Each number is 500 + 50 x the weight over its row's rms, rounded and kept within 0 to 999. Layers, rows and columns count from 0. Numbers have three digits each. The size before them is the row's rms in percent of the matrix's.

# layer 3 MLP up, 320x128, rms 0.0948, rows 184-220, columns 0-127
097:585548551367559522507503530474492525456533443531476506482474584449592559430565507439456393498515459423500490483577480487378562475569485449548487510494408467440539431476532552620521525544523547468510486468540526556498532498530523482503498552537515415559452537452541504595533521444486417468528538442435503582553506468461534577579393506486468548475542559572474408461469508488496406542503
106:433532493515467590511578562449466465451447483480433424496525527418482444580558497501455477535399480553437476508468402558498501455511482491436530450567442500553542449485523529611521482472529557628519500507417473534407524510446464495446522546402464484500537448379417549580508538595572502496547467491571489506519546505410539578478531480439519527496593531530487477435490587533489510572553
096:490467537519536494527586464572564516545473479549496546563504557525538545562488399479525420526563449421495513458607470427401362500482417436477392463501459513541496473492403488572488569453499535440527438515510454542501500556487464491479472492587543415458593503535533492565489465519512509522395588537654466553461588533556444479438512520520453496501509559550525486514508558525475457455503
093:439517556508540478522495550441369506494512557488588510565433582452455482436504514505490548438520547529514552477535448498563545628478596511449482504466475439457543526525438537506439458438457445452601490474505578410487518558596508532444527432535533518540434515478592554550483508540519522508511479426396494514423518454453506502420516356525433492538556474446560521452549407465484557454493
096:459496475584514472527421563562465535476468434591510453505496465472432547615572446569508526501483558492457489473533539519477505552372477571496543470470543484545495490529440480514463506402404457521477462550480421570474649513551478536526579556486431531512459551557531595509502412599551454529417506542483452473384554470485519524468519491423474501496539525495561488453519462566414409536501
085:478608515481459500482536533569543623488440450503443504423516455424592530515469474478498522481584507538522512484521490426477519525494529471442502552538461547494451534555519502531552453421510487555442449530508579539567455553513497503438525462490524436538515473439538471556521420379565399615520613499425410494496470476459411533509505512625519549432481523473555447373492562505547491493573
102:518419494525407694509615573524507562445454577457484443532526509547561476437525567534539498538539534478444491467553581402436531518448532514506519471448488517505469427583388419493470481530509374450493459507466465465488499478575526417454505506552543469582457539568536547593511452484529511521487497542527419483496503529562506483477499504542515429516492510461490474379517423525450538548466
093:554591430548526546418473516515473398548501525465517399347497511411530542508538502486513487551538553470485506496527454406504430501483577577509425525494553503452443459590511437517449449525519524502497511537558475467482521430473519428595561467422477529503474529520573519568397517551573494499540417492537614465550572526575453482542489609504506513581516438485535448491480493459465609478484
105:524450477501479454481423558452497594523456551420564493566531494402442575495520509556528480430558456473477483522466535492547460413539563589542488447551489450502515525442485425442421472529481510532504455423458465492465458507454669454524497561511439450494501500480474545435450561491514618510527410475560472523584438501554571504439514447529521435611483555596495522564544479427518436474557
104:456550409527461505458525466475554442402499450475446447459526488525435535486629463501557540496488539411587465473472496456451565549458446521453546407496481506584492488575486476526501490480450506575562544453556437499593504526508465511463530460492551537556484559401553504602542476557446408466533552445565536566515493560438450560533535568487437469484517466358511459384447520506569471532529
104:396495548437501534462478470567548579387463554558548461559518499452567430536490463453445574543533513452544492509517579488483551440508464486483574436555556576533467480431428559607430577477468487510520497444531475579575475476479465582504445467575450449509506497474510484541420588493471540437467443471433475500476585518481476425463576522439411553564430518524415524491552591457574498492527
108:524584448507512521569564569507456457519425398460366515528523499458520608561468480525503562507535384485589478507520523530384560402548544499465472490526484463530489540548471498392559545564504485510512429460600496521554409573497501529514479504417462544542580490553438440510514505480561509581529542458547538497397491507472459472493474552546521460471477505558518577467371492424505512455466
094:504462526543476485519496509495456379401522513498476528465565464503560520502473464527478482584518488454449485496475559464542430513491523520404520602536595490447537487606442532594401493499456476412502480489494457488511583379469442364554431456525431531533454470478522517463451498538477553443506505456546461534549496496566466493478518470505533497670494499534524453435513573543542635566484
104:496475470480459552475511362501594521488563467523434569535507481482550496535497483463530523499535549513388377559470439584513498539514515502668461551520573486478471561489388480432563554506469513437546451481445475504485426536467493492481424543525524503437507407472484461411444533562503540584446498490568505458502365571474513472520473498459518553517545478547509492614400496472546509474542
100:553452452542557451523471450466537488585363517441491514472436508536511578399525502439454472460416530498434582541499503530511451502433525535584482424468489557480565461590459478556483430570516536489492569520573482531523472537416600466475495461424561541473497471500476402503463466471419518437518468491489615499447557529552565456507588525502558407457494487535648503459490521547451551479515
099:525413465610551520424503556380486473498507549528515502468554459530515485476422547435510489510531511528462523484540425370491552588562493480404537475550500438466462481512498426464476469544493450422488411492461531607477443584543458515537517554589525529510468448383397404514494466486542505547531498500526429512476548551517480561471472456544468506555504478429542458595520509537524648546485
092:477541563390405525458571517501526582531459482538516480492539528479573470529499540488556497532518507500475496516568437490506507471513523621441415422478536419554437496520553522478541408405538512491504475478461495494535465556419537549502539556462444389496512454559362607535504490444498474643391500526496570468518467510447536513532484532501499518485575409555472500474517507455510633460432
099:499549526486465517557554542524425445463492416498481500446606440508430552419574488465472486597453576553553499460542576426483436472496428507396438544461529504503539423567485510446547527439526479527518467442496472530480503441616483493538564479543534543504597554444593574466476470450528524424484548440517487462528547526394473537434433603469552553455502494564600481466466493548473516572562
094:485470439529435590477538552505579483446561532462462422510532395530438514490490519574594393507477487561522651492531511520464516522474496446513427463549506461497537444552474579534522603446427510479507566438508490488423467536545492533600555496467581467549517490568462546542454480400557461475490392504523521485522515404545532499552501498519462549405517458519514464439468425398461422489445
104:584483437537476598536478472533575492510470387550468483404471509499469557494403491554543534513518473528541524475595545474484408483458538470537485459531561464485495519544583427502537583456475479539523435493515472496516403424505499627452587523563561562478605470516493563460549486512533445505390459518473481518463585539518532439519470433423504463517510518432498482463496552543413492339521
097:390497480530483525503465532488493585501556488457514411495520512506513502459495562563456456598497516474542492573561560475414494456535508505450472441431445541453495468474562574543534462406352495551527446515498508525518601485495438519485481474488451514473465516387498599447503537531436500639442480509360496518412552525461507562519539503581431455533456530512514503424537512604539497551577
095:492492495600469444568505517545549477425499386393451468519474453425477520442454566500454510571496547538556408522535477512464447484507540531489496432539508502484521448476475412539476472530517455530572484502511494538537548365429550514518513515403512548516505508562517493485551432544519546490496524434513376534452490596500645502457557562491537513478469394505447451580475531634506558420532
103:422559535454411496482564493463561481489484401510430467454527552531603484519458441535428607481464508499519515478515480514440468482430444397437533601532565518516535525478501475518485486443485523351502495475511465495463444570573473527461568559514499506494479485471464631441487573525558549514501419412458465456505553562589470502453523527478567384512542558496626522531564522440508467546516
107:532484474463549601457430541544541508482487567542524443547433455535532577497591433397593506449450519521526432466565528565490485469536536523504478499566473524499480468479470435587519477449324444557490512561533571388472491476498573460424472502436565518538488482469496530563531480480582543426549503527439523492537505529531492575521523456368468525474419472481531505449513539596477485546394
107:513533415490600563576468430462533555464528508627573590480545543464509588493477450534579492508468502534519500498516515421530469479446559396495540550502478448523428435522564492597412552511575507402458467462532604526402498519502510470411429535548530434551594475502438379493548455542524495473563513457447463476419514514503514548433507484461542523465501490433497407522458505495470535547475
085:545535525490423536532508523511477600474487412488526452572425474472526513414454498479540489487424448455548514555491478402461509567483616585532469513482469593517436438509461496535570513501588449524506469506491596483522466526586574457434575485424480525560544590531518453556405404459482517506568453552505624434507452534501570494534486451451500524559530535454453473442382467558505509439470
096:410514438481502558467543459506494492511534393507481451563413418528499494487549495531590570528475445519417544497482616493458579530589504482328405472527483514533509486488533504520529553524467514459454453520429437544499484471509490492557478485474533635426560552491543521473390503544456419468463586555574505475545501549481453474544498588525460421497518593542558511424490560494545511505561
090:492501452552554500487577542435500506469505517642587452430570569526517426494477499550470536511471515546460414511572422482459469499491565530488552545556478546405524425520525469600579494530496486441496528498466497514519514506496447477442649451507447515487504424478533465526503536459585414478405438453426552436576542501503578648457476517436499487565486568467541485524424463525457501549453
104:516517618505554386495527496401504554554508468445545579463462498452487517501544501559445491491479503468541544446493535436536505473481514514504376539464540426417489521402474410483562531567485525486534577502583474517537516395539459473461430584592573498482469449456501473515536603457425506512412438469570577511560448486458522575545424574537539513509435481454534553544440518567497422482460
097:574501439467485503493557411481454480498474421448565468488506529527607492495471453524391540562427501613435499509518516554504503446529501478626442500487503495525514507567503493566502471605607392456507489507454581492517495500471612521527492502491500573431536457484498460450495574549485528481569543432521514499533377582502543500428432484439489421467511510567393516570510522577508592490433
089:464480570454483524574537491514525402377513494497478499479469478537568507542527524560580590572451516463527581488472418499506420501498511508512550491509541485413563510535458666430508461533466607524511515511461530441531582410461476476593523456567473503410489471503477493557484553607522467493505392406523449528493513404547529468492520535489390484502452482502553496414430520512431481544556
092:551538473447552523487526522411445480532526442499548449506384524471466412528448517498436510499440583481578413469564492523410558432520476411521478454568477509589511457568530515465569482400441453619525445517463510514441525498481570570452442566490483466505466680496515511470484467494497547585480510567528464409502490505533450476483463511419591509468513451568511504499547592537459501453542
101:422578509587540521474600456409375486521566530498518498583483441460495481427449493532425515485474579571438580534487400447539499430536515468500525394477460463517511566464536509471483508573527570421513528572416513503519499526443499512502501509525505457533392574539459506445503488528492579465561411490479535528528473405422474609444470457577464457529494486472583492561511536494534501502620
100:490472513425465499555434402491559456478491430451503583504474447477518489362477388597486520501537411457571487536417490475584540544537508503493441585584467507418468574529548505468560563525509468435494502547519499485494477416466509542549602453480574545515557491445467435497468436452489600474577496535523474497571502482478586481502479550518447561535412554504514510427456542536563515413592
098:508433433410603471543420508518462431522490495466566437553551513607430529557489515468565434584502523544437561464492553481516489518393554425487462460465376493475521571461484421488498523461501440449488490397560470507463454547537600533514535460484533489634549512530587420523528518511492485548561515479538494527558544554529491481484501537425514474554474574521520544441473540546490439388412
102:507541528557527543490433494582542539384453467499405464463514496483462506423442524488482568465534456514570581483490544547585507495443495456497530486555500433483444440447525452541542474505548528515559575492585544422562517415532390567579529430540475486488477429519476531503550354468526476474512564487461564555462432436440431507425581595517509500508411500501506569490458491575518561436424
108:455539465443525570540424499501529536461560499357523452571429439533399567566529475506594397519523538575598484570534436461499525438482511553517519476469440513454484489501478464459469482498495529557470491502421536667510436578458544465504438505500521477440497507534433514523464452507488467476565473401489552479537527423475533544606491533408547495480542465519538457536605440438528501533571
# layer 3 MLP down (transposed), 320x128, rms 0.0932, rows 184-219, columns 0-127
096:440521598479554508511545483548417601311493414591569386526482480552511481458486571513507523509527533460404478503530521424564429539491521521489443486463540477497477518504464457475491488422552546465582542481427454557493489465489488564594456520480492521445500444534445617471560544498465454503459534458518522503494409520453513522518546535564460495438617486500469530431528609475561465494442
107:524478512503510478493430458462442435545457475486434451501527563522428532525467568519557483411579498474495602470423538460363503497577441482468517436566502613521459441482577585532636511529534501530471493456552488433390557492502517498538462474409525531545473536464538443587449547436552455532537439526549432453488588559503549498532468531502472501546423426500395544544522518480471550434507
096:380462446518461491499520546459516558566465514535541474497468452462572447494430471459481519448512579600538456465436494488426481521531535586510523479449500518429405589638537478506657486476557464554517571501457592466489492469492457529553553378453473506495475353507454539466501515499493536482571450456480462501477392556531473558514506464551569515604544529550469511528513509482522497470437
094:609514548555544516499500553516441467510524534450466592530510566475437423577531481494500570546392548546453395486534524568558466447522430521572382530525460491441527450555553606577401520454480506471494472521571491465426393519563405505497471516492538564527437538595567448534473436469512483458492520522477460534411539554511474459487421445486509484485518491513573466425497568486541463449574
098:466544560507542502507601478514527513430472389451447477540488487561517473588579475556522512452502536457511596469557492448477568437519529538472397492532548557488511410434557476504466527481483443458538499446444580512511392420464461540542543420510562570521457380520558458467436519538579489497484467466441631540509493507503606574458588486597430515470458477465485447485433486549545467501514
089:468499497487466438514448408481487468622550536437468460515522556449530503519467450469530466615504509505482487491553533504511460555438407490499513475559573474476497439477497550556495481526551548445468462590543489559459465534450526457616515532476450670410430404583542431488487504503516454598519465483548618427502498456468412502459538487500520545480412533598589531482502502485485499414467
097:495505451393482526419492471527519562505545605512481525452551496464605530462494487502408493469517429435453497443563468597487480511480475557489517443387599556498513515543447480577458582545386426505505576449466535551444393521517648467465590579566472450477443491501464532466550507535470562554480494494559559530472467541468488511418541474522514478497565603479518452440494502500446496443482
095:564491524538589515542541410460558440541593491471524450500548470410575466477498366459559505510497498504524443341492423518500566508425461593586494484498519545442445514581545501559524529575489565514469512534576505481464484432409492419498496496478507475522411567528455530527360498563491525522555510474475527411457553472477473544486446517566495435574579550489493495473417492514536528455522
103:565533522518514627363509563600536491510439536505443541526512558534455469429547538494425460426473511515542642532503525615502541544450552481511520494567471495502466508551470509506574522429374582436460453463487424448493523490519464472386525453467458509459444523494499462532464506519563480469412473516506552425495463431531497484612483625464477541519506428463491527507435534539566493521540
104:587463409565539503459500514482506518547484542548480510559449469495514477568439482578417526528421498432546425445412508527533430436446419530515495415561580499505493487565504479565586527589535532533474511543420479500495506573470518453537441653493456538457504547502440522555510517472417497453571483557430496563594509498491471502390415576479443454518424506530512458510463495454418476599502
100:449476535463520467429525488518521326477435567594487496572541435385445517449523485509501481525476503528569566526535526566413513559413465437468628514496495532540449501460546486464462526563429572598548522517492593566537478473452462573435573454374533493415517544528506447455507533533531437496472553583536494474454509499492523479539459500452525537561490471467423483449550519479499590459517
107:471528554471440494548467514513519577422480579539433542421466525512573562564533464526391441515416485510496499534560542490425493561523579531423535499485532436476608445507531496550524528490425527547575558449428494485544557449503557507523527510549447484489599490426572417540447554527541527541542517377535592449502512469423468523406480547533469475372466505496505387495472538465465461481437
093:478494495448497483611554462471545515556468510439446443519537440436513559454514538451520593490383565493426430491474525562543437496516449474533518504496465456475426555389492540567499435509582579535415542532491541512489383518567589474541485612517491593448543539530419525452394539544504493503537575510489472552457509527487475425519406508479510452474507490521551482587531495603468502429424
107:558534500540495484579454542485491486491534490498530535482480450530474521420451529611568570498483503437547502437454491606438441595470454461469571461508399522484560503576436466497551513478531435461467489482549568532497425607522522502523431478514514542428505621465501464482544441465500529487581565522571345481494500464485444435558512531398449384462503417532537495560519530530555434433520
099:546519418540430606593441432448453508571487534399494536404523485542511497528508571474447440524502504495463519401485472529494540458573464526557460444481560508450352540510499512545535512556528565516446534404540526509498509426507575445454528629483470460507469531496410488519389473563451636493517428559531530508459477458548518480514483461505477508491505596443558499520535497482474516618499
093:392559489531587505391527501388502446579480432532475527439472504532545387538581549533517495437598470623591501536492527407534533481560472440473501474452542432489536483544508522466543466475416432495497420491488544462513494426511521561542417494543478537460484426533400457450638513460518433490590494459508547529474462488532502480547524421565519504502503450550551531479569496526527513575486
094:557490437478506525530400459441534467501576529554575447507592517494475538458498555419507440498492498445478596457549445552670510545478484538456427457610612453448461486494556495545508524521483564489542577542438449541476525493459432472611473499530507479392510396567482518521450444506436469528550439531491539545572503422477461388528517495483454549513445473517514461532504564524472476427526
103:467550461517508519507460485465552466489547556432480475460496533561560421485511472425496554439488484546447466572454373527656470542443510537563543459523556469459424585498570513521533488550462482615452420484521471522551492468471498467512528488517461540521495476539406548551572507562502515511445353506438622495542482479578443455448500461503491503484464574447513534462570590482549467584409
096:522572498468522515425560419500561418582471512576449467543476524444546517543485551563521495454497473460435445574523415592325527489438509452537513534489465519506472482536435511556472440480539478519432570486576463488461568506455535517548527405448482454496519474572501429519548558455403563539478468440522411542407379485514477494433503562492537528540502568487543552527557482418530553458561
102:563627420591462570522567486459538446487472459508520593450569475546560543524420459444500428428552500533535498487516512523552444507507417488445452508511512413556528481504563443492530500534513508558533420505541459503538521494497575458440520489457537459430503508522521496509415455540505570558574538463555500563553555499507490405448441433522417535511376480410430650486476522496433543505422
098:489562497462556512499452528486501538565517516532485556467589460554552524394483452541552491503436472531620569553549474591500504579438422511555598465520532425506458585439438467483520505593486522572378571554449481508505405518486509460494516462431505541507428513462512446523464508521536487477505439420574523403481471443428418448489436452408477482499514542498516519523456651561495519507525
098:440454457562415567504464453424434547493423546465504480532528547484526542491493494532458451560517478499522432502483518498566473489526452494508423490536451445507512527440591552530416477530604474493491545517527412540465500466459601586472506665523489460432452589458418456554496455522445546519526522476597425612486517526500526506425514498524482544545465581468479482485560434467447659459469
100:475569498403426487569459486546477589500512491523580520501491428560544595471433511530524571602446472493446431510512510474524465526489613490519418480520414481475569603436489505524534510431516505586583451576414494519556508434525597513515524528470515528484481451510506548505469524524505412384455476486496490467522397393571601531464444522492523510454505521562432462429525486480599532446492
104:446502416518484495590469507560502415493510479517498510568458571531544394454519561497519473596479453547546480455506422492574528501550525494529553519478577400520519466579519445448434500400602477525507375489485587594457471470517492459462527542563429552544459444446504584525575458544495504480435449523532566516574526558472565441488486509476539501463402477425565486434507484546475378461519
106:464443579448600377479556535579487489513450418439416479462458504465515504435529467474400468499573524495430499531530533354514553483503553466554456498448494475553458485491431576574515452534440513518582481538485471468560591532523528566436541436522575525502503427520557597490505511592483445463454454500458572493493583466542450530504487521492432475550475509528525518491545440372599495543530
091:392532504577443459534473489538550521531500518433548481479479530572570533523509476547563492465551442531468495473525463514622440558427481457468522466512461392444508431507538513567469576589522526484527524520422432506524550489418451441541543393522485510440532448439427531403530592536570546484487499492545489548570471418444524458400499559466411512540539495477595482513568507462598596484473
098:513590418486442471453440489521523483557536470496482465493392600604431580544443469555504516523487405480508488514484535507304390479533484509435508434502548498522510505540483465606524648511553503496506438497481512500552533572495453485487541571521424596464481511445460469431496470510524450477423556513563512496485511561527486553588487516501493468451474514512480611500513444447581534489543
094:475435481424515477455409527450576512482431531524467502561495572521450508523465515563529527403447504583484433520505485525420462513468440465521534390492493500542490486529554497505488490483575482467579471475409415500433594576534514551496468292549463474536499421435506478503478567483469524499483510435521489537464552519566575476438587589570523556555567467582454473512549523505512569556442
099:442436534528582535475525531487548580464467544482484492556579549493546480471512527492564537519448507421437589445581487485689457535435520509451490462542561454544428525464509489513628439518462516479548430475448496421604481484517501475522477481513421551456477469574490450537471495393507566431524504368433451520574496518473515467539531521462442462485438509448550497554491598539509560491448
099:484459523560534514422494415474539502541483495482411521436454496479536575524504426522574478533489421533461457426451600398409383530495499453481580452510476472450427516553500498447547491506422484506521501477509496473463564490460523460510453542540488540460523652446466488545573459502472524513461497512523488553419492571574649501509494544600541587566554524518445556507588538455513528459402
089:499497510476533543479412436541444500565468404523551592523528440531486529481452496514505401453479517509540528499500513546450438459497493448509511500535461502593506467563440505465547501504478536439463415531569510641556518494543522559503470553599542568580444505447537459623482450532527366484476491559470458432499521500567384501536497520486445384543527480579416544530524579524452437470417
093:528429553492516500519552527472565537510504581471483497444517444621567604556493497499533571544466464538438515608422406501431400573517446495457471484430529535371485490480518519493566572572544521480498559453586506456497469406498434507560511452429480507458599377554485548503538549497505486404483484466521541479502497423476508472522483374498473524492542494416512491526473506497549552596472
102:471564455489486545598467533500523426518516511506460504442362493587536560558507559464449489415553422533444476463534486460548468469494480520567503544518527534572414554433488423553498559518576517521398552546454436453500551452472571407566475540446543422438503569507470474597548488501562495502542446467529466550400583392534441453444425476483481461552508535526474572466552488515496544489580
098:453431641492500550536457476489506558513555498479488542497546466554617420461512460529510495459533377611493509468463430539473441466529469533565523494474498502425474482462507581467526507434478568485498496434536450541468385479529508479537542701499548503455511409480382536503502481491495544500489509544518529455475621542394508475498522519554485590484448518524506444480495478596469511472445
099:544538462481536538441534576488417474465403554545508533458479441468562519476565486432476507471606480485566478532549581561546449483370549552527612528411546508496527470529468456525480498579403417530433468555428489440465456506535473567415511473464467525550380525520519475566507501541448521486524493456451514505541399413560489581488535431578463617527546509526549478508468442530499446500525
102:526510457532464557501483500504493561458461588585614536531502509474415471543371530464405625392507483451444475503426470456524556414492536491451467479422459498508431573510465460475449612570534509411538486486557548535483497410472443595470511531501483541450497484504471544579597545525405554529546487473553444522522435593551498485595556531453480494470420528473500559510491473526504486507488
# layer 3 MLP gate, 320x128, rms 0.0944, rows 185-220, columns 0-127
107:512422485471523465484446565533560499530520447518475453541554475510459554509453462427562446625439518437603434516491529502475466627440578446403550478505474460426417479533507449523522560435479444511509485445417517450471516536542468592545496483493582552566634529486491477583445476441549496440519529559487550552430481426444532428546509548509509512529543486488552523407386486491524562520463
094:536467503527546546418487455486534537438503513561448403610558512410416536477506513542414497448481499530580427594527482602482565484488470380435508455645537532499441501563484527529457505531540453506418484484515433518461475492457594525437464535407491528509497572466415506501465545451484593531506578544603463448492516524403474476593531544568481554573486495452506472473494475463524479484498
089:493568544509543516494480488535433493484522503517551584534538584412423556437480492463511508478482553554497444476482582481480546438535550484511462444412535500468463468618575392517359420438549400455549475541443553474390462549527505586433508473522477491562564552520561555537511419435495505443574572418498512489542486570497541475469435562482424458518501472522474483507457476506486611485439
097:442418469522494516496595545490426483550495406531481381554548526588525495491528527504550468452424451513533492534470529480493517523538502434466337530590503559538498456471497534467488497569489515510540549444418525506568474554422529535529427464504569600566459489398588477480360552498560476504484421482551503510551503503465526530458501467610499517542488435536487554468486420499564556457594
087:502559527546435489482559535637487605472472523406513467522500452470585566406457429480506508470624475509499485543476533368464553561471492466439443487538480543473459521581521480477477469400443476487506471492426538565602510570524484492494458491436518538477487532479525484553537472410596480525526577491454407518434453538498431565518590404541520563440503462471517511414550499501497564558530
102:466534538447540607458536578521488523454440432455472560502481571476571550471584550575472511585527484513525521457432516477438497475486564422539477403481448563472429512578426562578434449481547448482419487482526490538483433461428590522451410517402512517535515520504595454490500512438470517639547490515551495543452463539495441432465552607520482412512511475518512482394517494466438483529540
093:475589455529512595504494484493418483548490565489534555407447516463451501469482497485474515409504481431474449554566481486507577508542492490474371421425540524478502424576502545477397431454460491475443484480485472470372449465541572620534611485428495488432492543439575519549526486527436498584508516493473566460467452406573484548492493570513527431566484547534470549478553551534499573575518
105:446484472487464447469571487506493496551542524457464497550491429468457433543563551454445490502507552514440560477452514525492456454442511486546560471490613591475540501533469434504521430539511398561553397521423476482454482496368429466481505435575602527541539470525455484483437492541601438418558549594552543544470553517474522465437540454471499475474622513554393548548484563537566551471442
104:503547554584483474470441500570514474500516462403414456480518542434532545442576502478539483406442485440549487480469424538482493484497457550509461594507576516547495492550528397540472492329539433517485541557527409546511447516500511525425530448534450520481575496495487532526491539591581421423572493508560526546522442555413389543470553541522462529470642476527459517508502490498534492474586
102:400492575416462507470468439554466502602611587423610397543436394478511475524508458533536504501477446425461420537448513452462530502480511530457495491557492576493446460429405531536486526569464511529511591537489490564520569541459521570496488511424524453531493507496488507564463554594550523497530587545500492501431479518541432539471590514452402427517431441540434485502516552512484528489598
111:525502505534412591521480512554442438508530593428480587527567501401566484552489443511462422473480543466482517523458528482423530481542528586403522545449592503490621530522479421473486536478453481444515547541498550468504536509509391551467548516436472508545544546542542372476482581602430473510545535531583540538439449558461443509506480488463440541448525470457403465494443574457430552550474
091:484499552584448417491353585495460468518572582461436504497575463493402524579508414502530549521417543553522476533559556581466498419530454519467537531483440456397449430587499484524392518528456481456417467485468461507487490555548440454458533504510480525474573459546438534484477493469622491502475510476609501540530508491457475556550464538472546445524534564520553505501590475536601497559449
110:454545510581626497462590532451456478484472484470521527464523508422409507503483545589540507465473535608526479523531505499520487406504472551476541494577571558539402483441566570545409322508458432518501428554546478391507545427538492436507604480539511538477498524431487468513489472481422540514490503589451530557539511526443544421455493540521567486509470477486571513448465533494448486543422
101:526541530472544541648553602508442475509484544525442500476466562539441492487425531483539504522660432509545425551539551541520500464455597405503536480537515483527476514484451527494412538463486469487520475580494573498524458454429509433459468419522525566440600465530521443451460545449499462445513554484429431513508534615433469474424485551534539500522529526571458600501396502527485525452426
097:559568528438542424585545548465494514436439480570501486561447512436504555511523443447514519443496496469459426545509481521441472495490477553481492554540422478477527500501557540603547517507530515538505546596493464461471523450418516517499456477430449566588479587427597552435384557479451487466536492512474451537521390484444482402493429491439526501594450649536479452449536617501462474481512
089:475513434531533447556382558492407516442574493507455580511490548515367531498469436583532510467517494485405428608537477435374528494651577465476464507487569494500523544528517397486513530479441533428460513500531481461421501462510456512475502479564503523625498529483512532536540476498597539475484492568450524539429460494545528424520518577516501535563548575483466519525521496414474577470497
103:497437524519397512507545492409475481517531493441500555488549494512491503410518498475480393582448554494592558592505438543482500454532442584555546460446498566565383522589496433508447560538591491490536475513502506571445585588529535397478432424536564503511431516445450484566457616508423576501528508447484502484527524544469457462587529557478492497500480523442573505442505455509497486422577
088:553519509567501468532483495479389550498576523486540484515511506512502593449527531441466495488494432519562460452464644457505517544548602464488514501528539517469501500542532444463494463525507340421640425488457438616507473504576449461451484500459557564513509490446489577586565437502536557403575462459467497486562579448520494498503531522513472549507422469392452509480479451585496440505467
105:449531544442557427508553506565476563553493532502543407590443444514559458516455478495514446391471521503397494565517514513451527469507547558455597578514427553381424409458478471579487466481451466534563563502398483467573465587475559589587523477521513520469549551475515523500482455522576496416572549443474444556535434508486410527458487530487490468479515516606545472529482570533489509561541
095:486563482462466501402478518460584560543532451493606461582500493460453558409487475539419518457456504358535453420561481489527506476494556557527524494455473488508427523539490549566559533500471481581531521616539464602471464533449442453513471480492463592374460506486488509486441573521492511533569453484545556519479408440458500540442505518495536454495537357477510489444551541599537553541556
095:450470459448491568562409461528446501429606461461512510464463551507484443576524435489582469440549495468560430418429505466486596401516440548505450453511502503509531561588447582438469484527530449514511399578456513593547456574368512502526504503514528459509481552490470527445486502539524627503491585606565559510509469500504399529511508575505487470506455465575550525542434464530502472552508
102:543495532594515459514461548487487455609614601412526479586407434504433523534471522467524472475510569455467437550525473479548521540545464497559466504415539585576491532565517385423508511567468451464506550536524504555429450488525538484429402473411615521523483440479452515555445510515467506471510551548599477508424474400440515473448528506461469542457499401447461516513549541511474560525518
107:512600487497498544449491417599423551467623455481507545475500451533430511517470488481515492478511547397536437513443503565465525506519477511545514489477500607515510493582514515504561457495455490498498505548552522493569450548487477381402588426446416541456505462609513447522408395490579534496456503649536519526486418501529469494523513458568491590458533425486549474565480547504450556442531
108:503490508533468485503441533553519463523513552436433560555478410480431447428517537455419506492554516490493447555444413398526473563576615581460529532489515453530593498575456456529487524586486421497468524563484457415571478468575548408509477458540611500568521497432495508425460559493445445457511451568515540566538450515534505409417472527490432494523454591520449557524557450461472540576497
078:493436517508438476575607553466516573397562509546423534489554466553548504573453585570513461536562488480531487469470501376544403480602535565484529486502501481440516533547507554551573552480450425561490540429494495437553619484553478500493517503473447444516601444543481439540500419421481508469470442464452436491514548430590538478467525424453443477583462567477547480457444443459535495484505
094:468606487476446541508638514546503462449500574448513454500513441556560446489467430508528441412547531544514574460572581556465502498535462407427445526541401458526506520516547468518532461516527405586450458556412530516541440468491521484434497528514484501569531516451493549483429364489513473446437507503546515564573481607455448525555490495572445511469485519507498437444493564397581539565508
091:511503502441487468515441477557448508576522528389472530532440518457497529473524483501574430518560530414550596541402536532537524513441503518474454440422491552645449497454517531407494450442456545578549479451577486429476510491484513464516414520486506521634474566548493467529530444492408576486534553577564496547394474467474479397555521476587499425444490445491512504453596448465513493499507
104:501487470517459534464498435539487529522491464549459406592458483521505495482415463464515514410587503529458554616459528507459520457471523514533526509441417551479519416523541521516413455524447501457494447497448562529481478577558558447521455444419543565551560542551506477465445508475538440513585580545449392532366503522584551451495519451489501491599580472449384525508550454415501576579484
096:522534498558459629558577465486535513530502482457514434531461508514533562537544520477406528460508521452498532613495443515478513425432501501429541624513409543501527466551521472472492443564535479425521445490481451395573521527475505520525556521416589466599603459460462518506341429573521389552490537409452488542569513493519501529497522529465469466484464576481448455519541551440506493501453
079:561478520479547506550569532521553494472478472473438568464436425538495585603581483516560604533475444555516531463435464453513408490509598557488536492436464589474625517517470551432569480519462560400577449537495558442489503451487491540535531476535418451472518503496512492639482518455489408467503421486476402491489598443544532511446494538451402487443486528527535466514481498568439456447498
092:447499492414417452477556630535565510522510483467513421512492427448555457586507506525590537522400485466491458523468525551492442494514460576443444451527415561435383522479446560573578501540581513490463616558485558481530479462520513457569549496421536491425619459531554511530528545479479457421524485472551575492475410438491577491546448424509453563507530438481554487501446498508542520508463
099:500480519429544463396436541525525529463514522454527474506522534473415486436500519581596469533390479530602576537503559503457576535510527429526595426461490475645463444493502579464521385547452457512524514514601518492561472588492453532415554450490512492501486504494510552446455423471471458540512545554534514476503449538478597486528508531540534368502550412455481437462587550440493499508483
101:489434534489577484563444411521524539546431447384469515662477486532434469420554471536504503453579434563488417494592461418511588479543471462460517498442466592464541607494495405396434492554495500492516469516512520520450405522495540491566511487478535491527506518539552406497511420469543498452464534525519453509443521528472485503480547525533499590489539588529512528506454451543636488479552
100:493437528402427543577540491529505566456453506479467565578465482445550541358543430457463410458456519471588460604448470530563546503541464502523515392456431550458473481492481459448542605560551449476450572542507479582523479592456448475494537463542490468421486515566514488532517468493500444498544569464497473551517467518515512401510616438506473514471530580459517579454411564536516548505550
102:545480550524518449493467539472442516557542506456423445481590560573448454588473515549564562512449460498399563543516503551525449438510486534489450530543529600428475553475406399468521529481533478454528484520551480534518444497504467558402470454540419625465474482536501424485437483492512510589465555551513486481480481590444477510458507572474475409549568482505427560515493585439596608420471
111:507418573479465429591505512544492467634581544527523560500525481447484478528461444597462442529516531407529484508457505555523406515534553451498491585456467462428513486497506486488482445535424477492534529501447508496529502393469455464466506506420523484551462565560454423516330508433479520524489465459383565553486407524555480516585478486587455541544468503517431543436578534508527578534554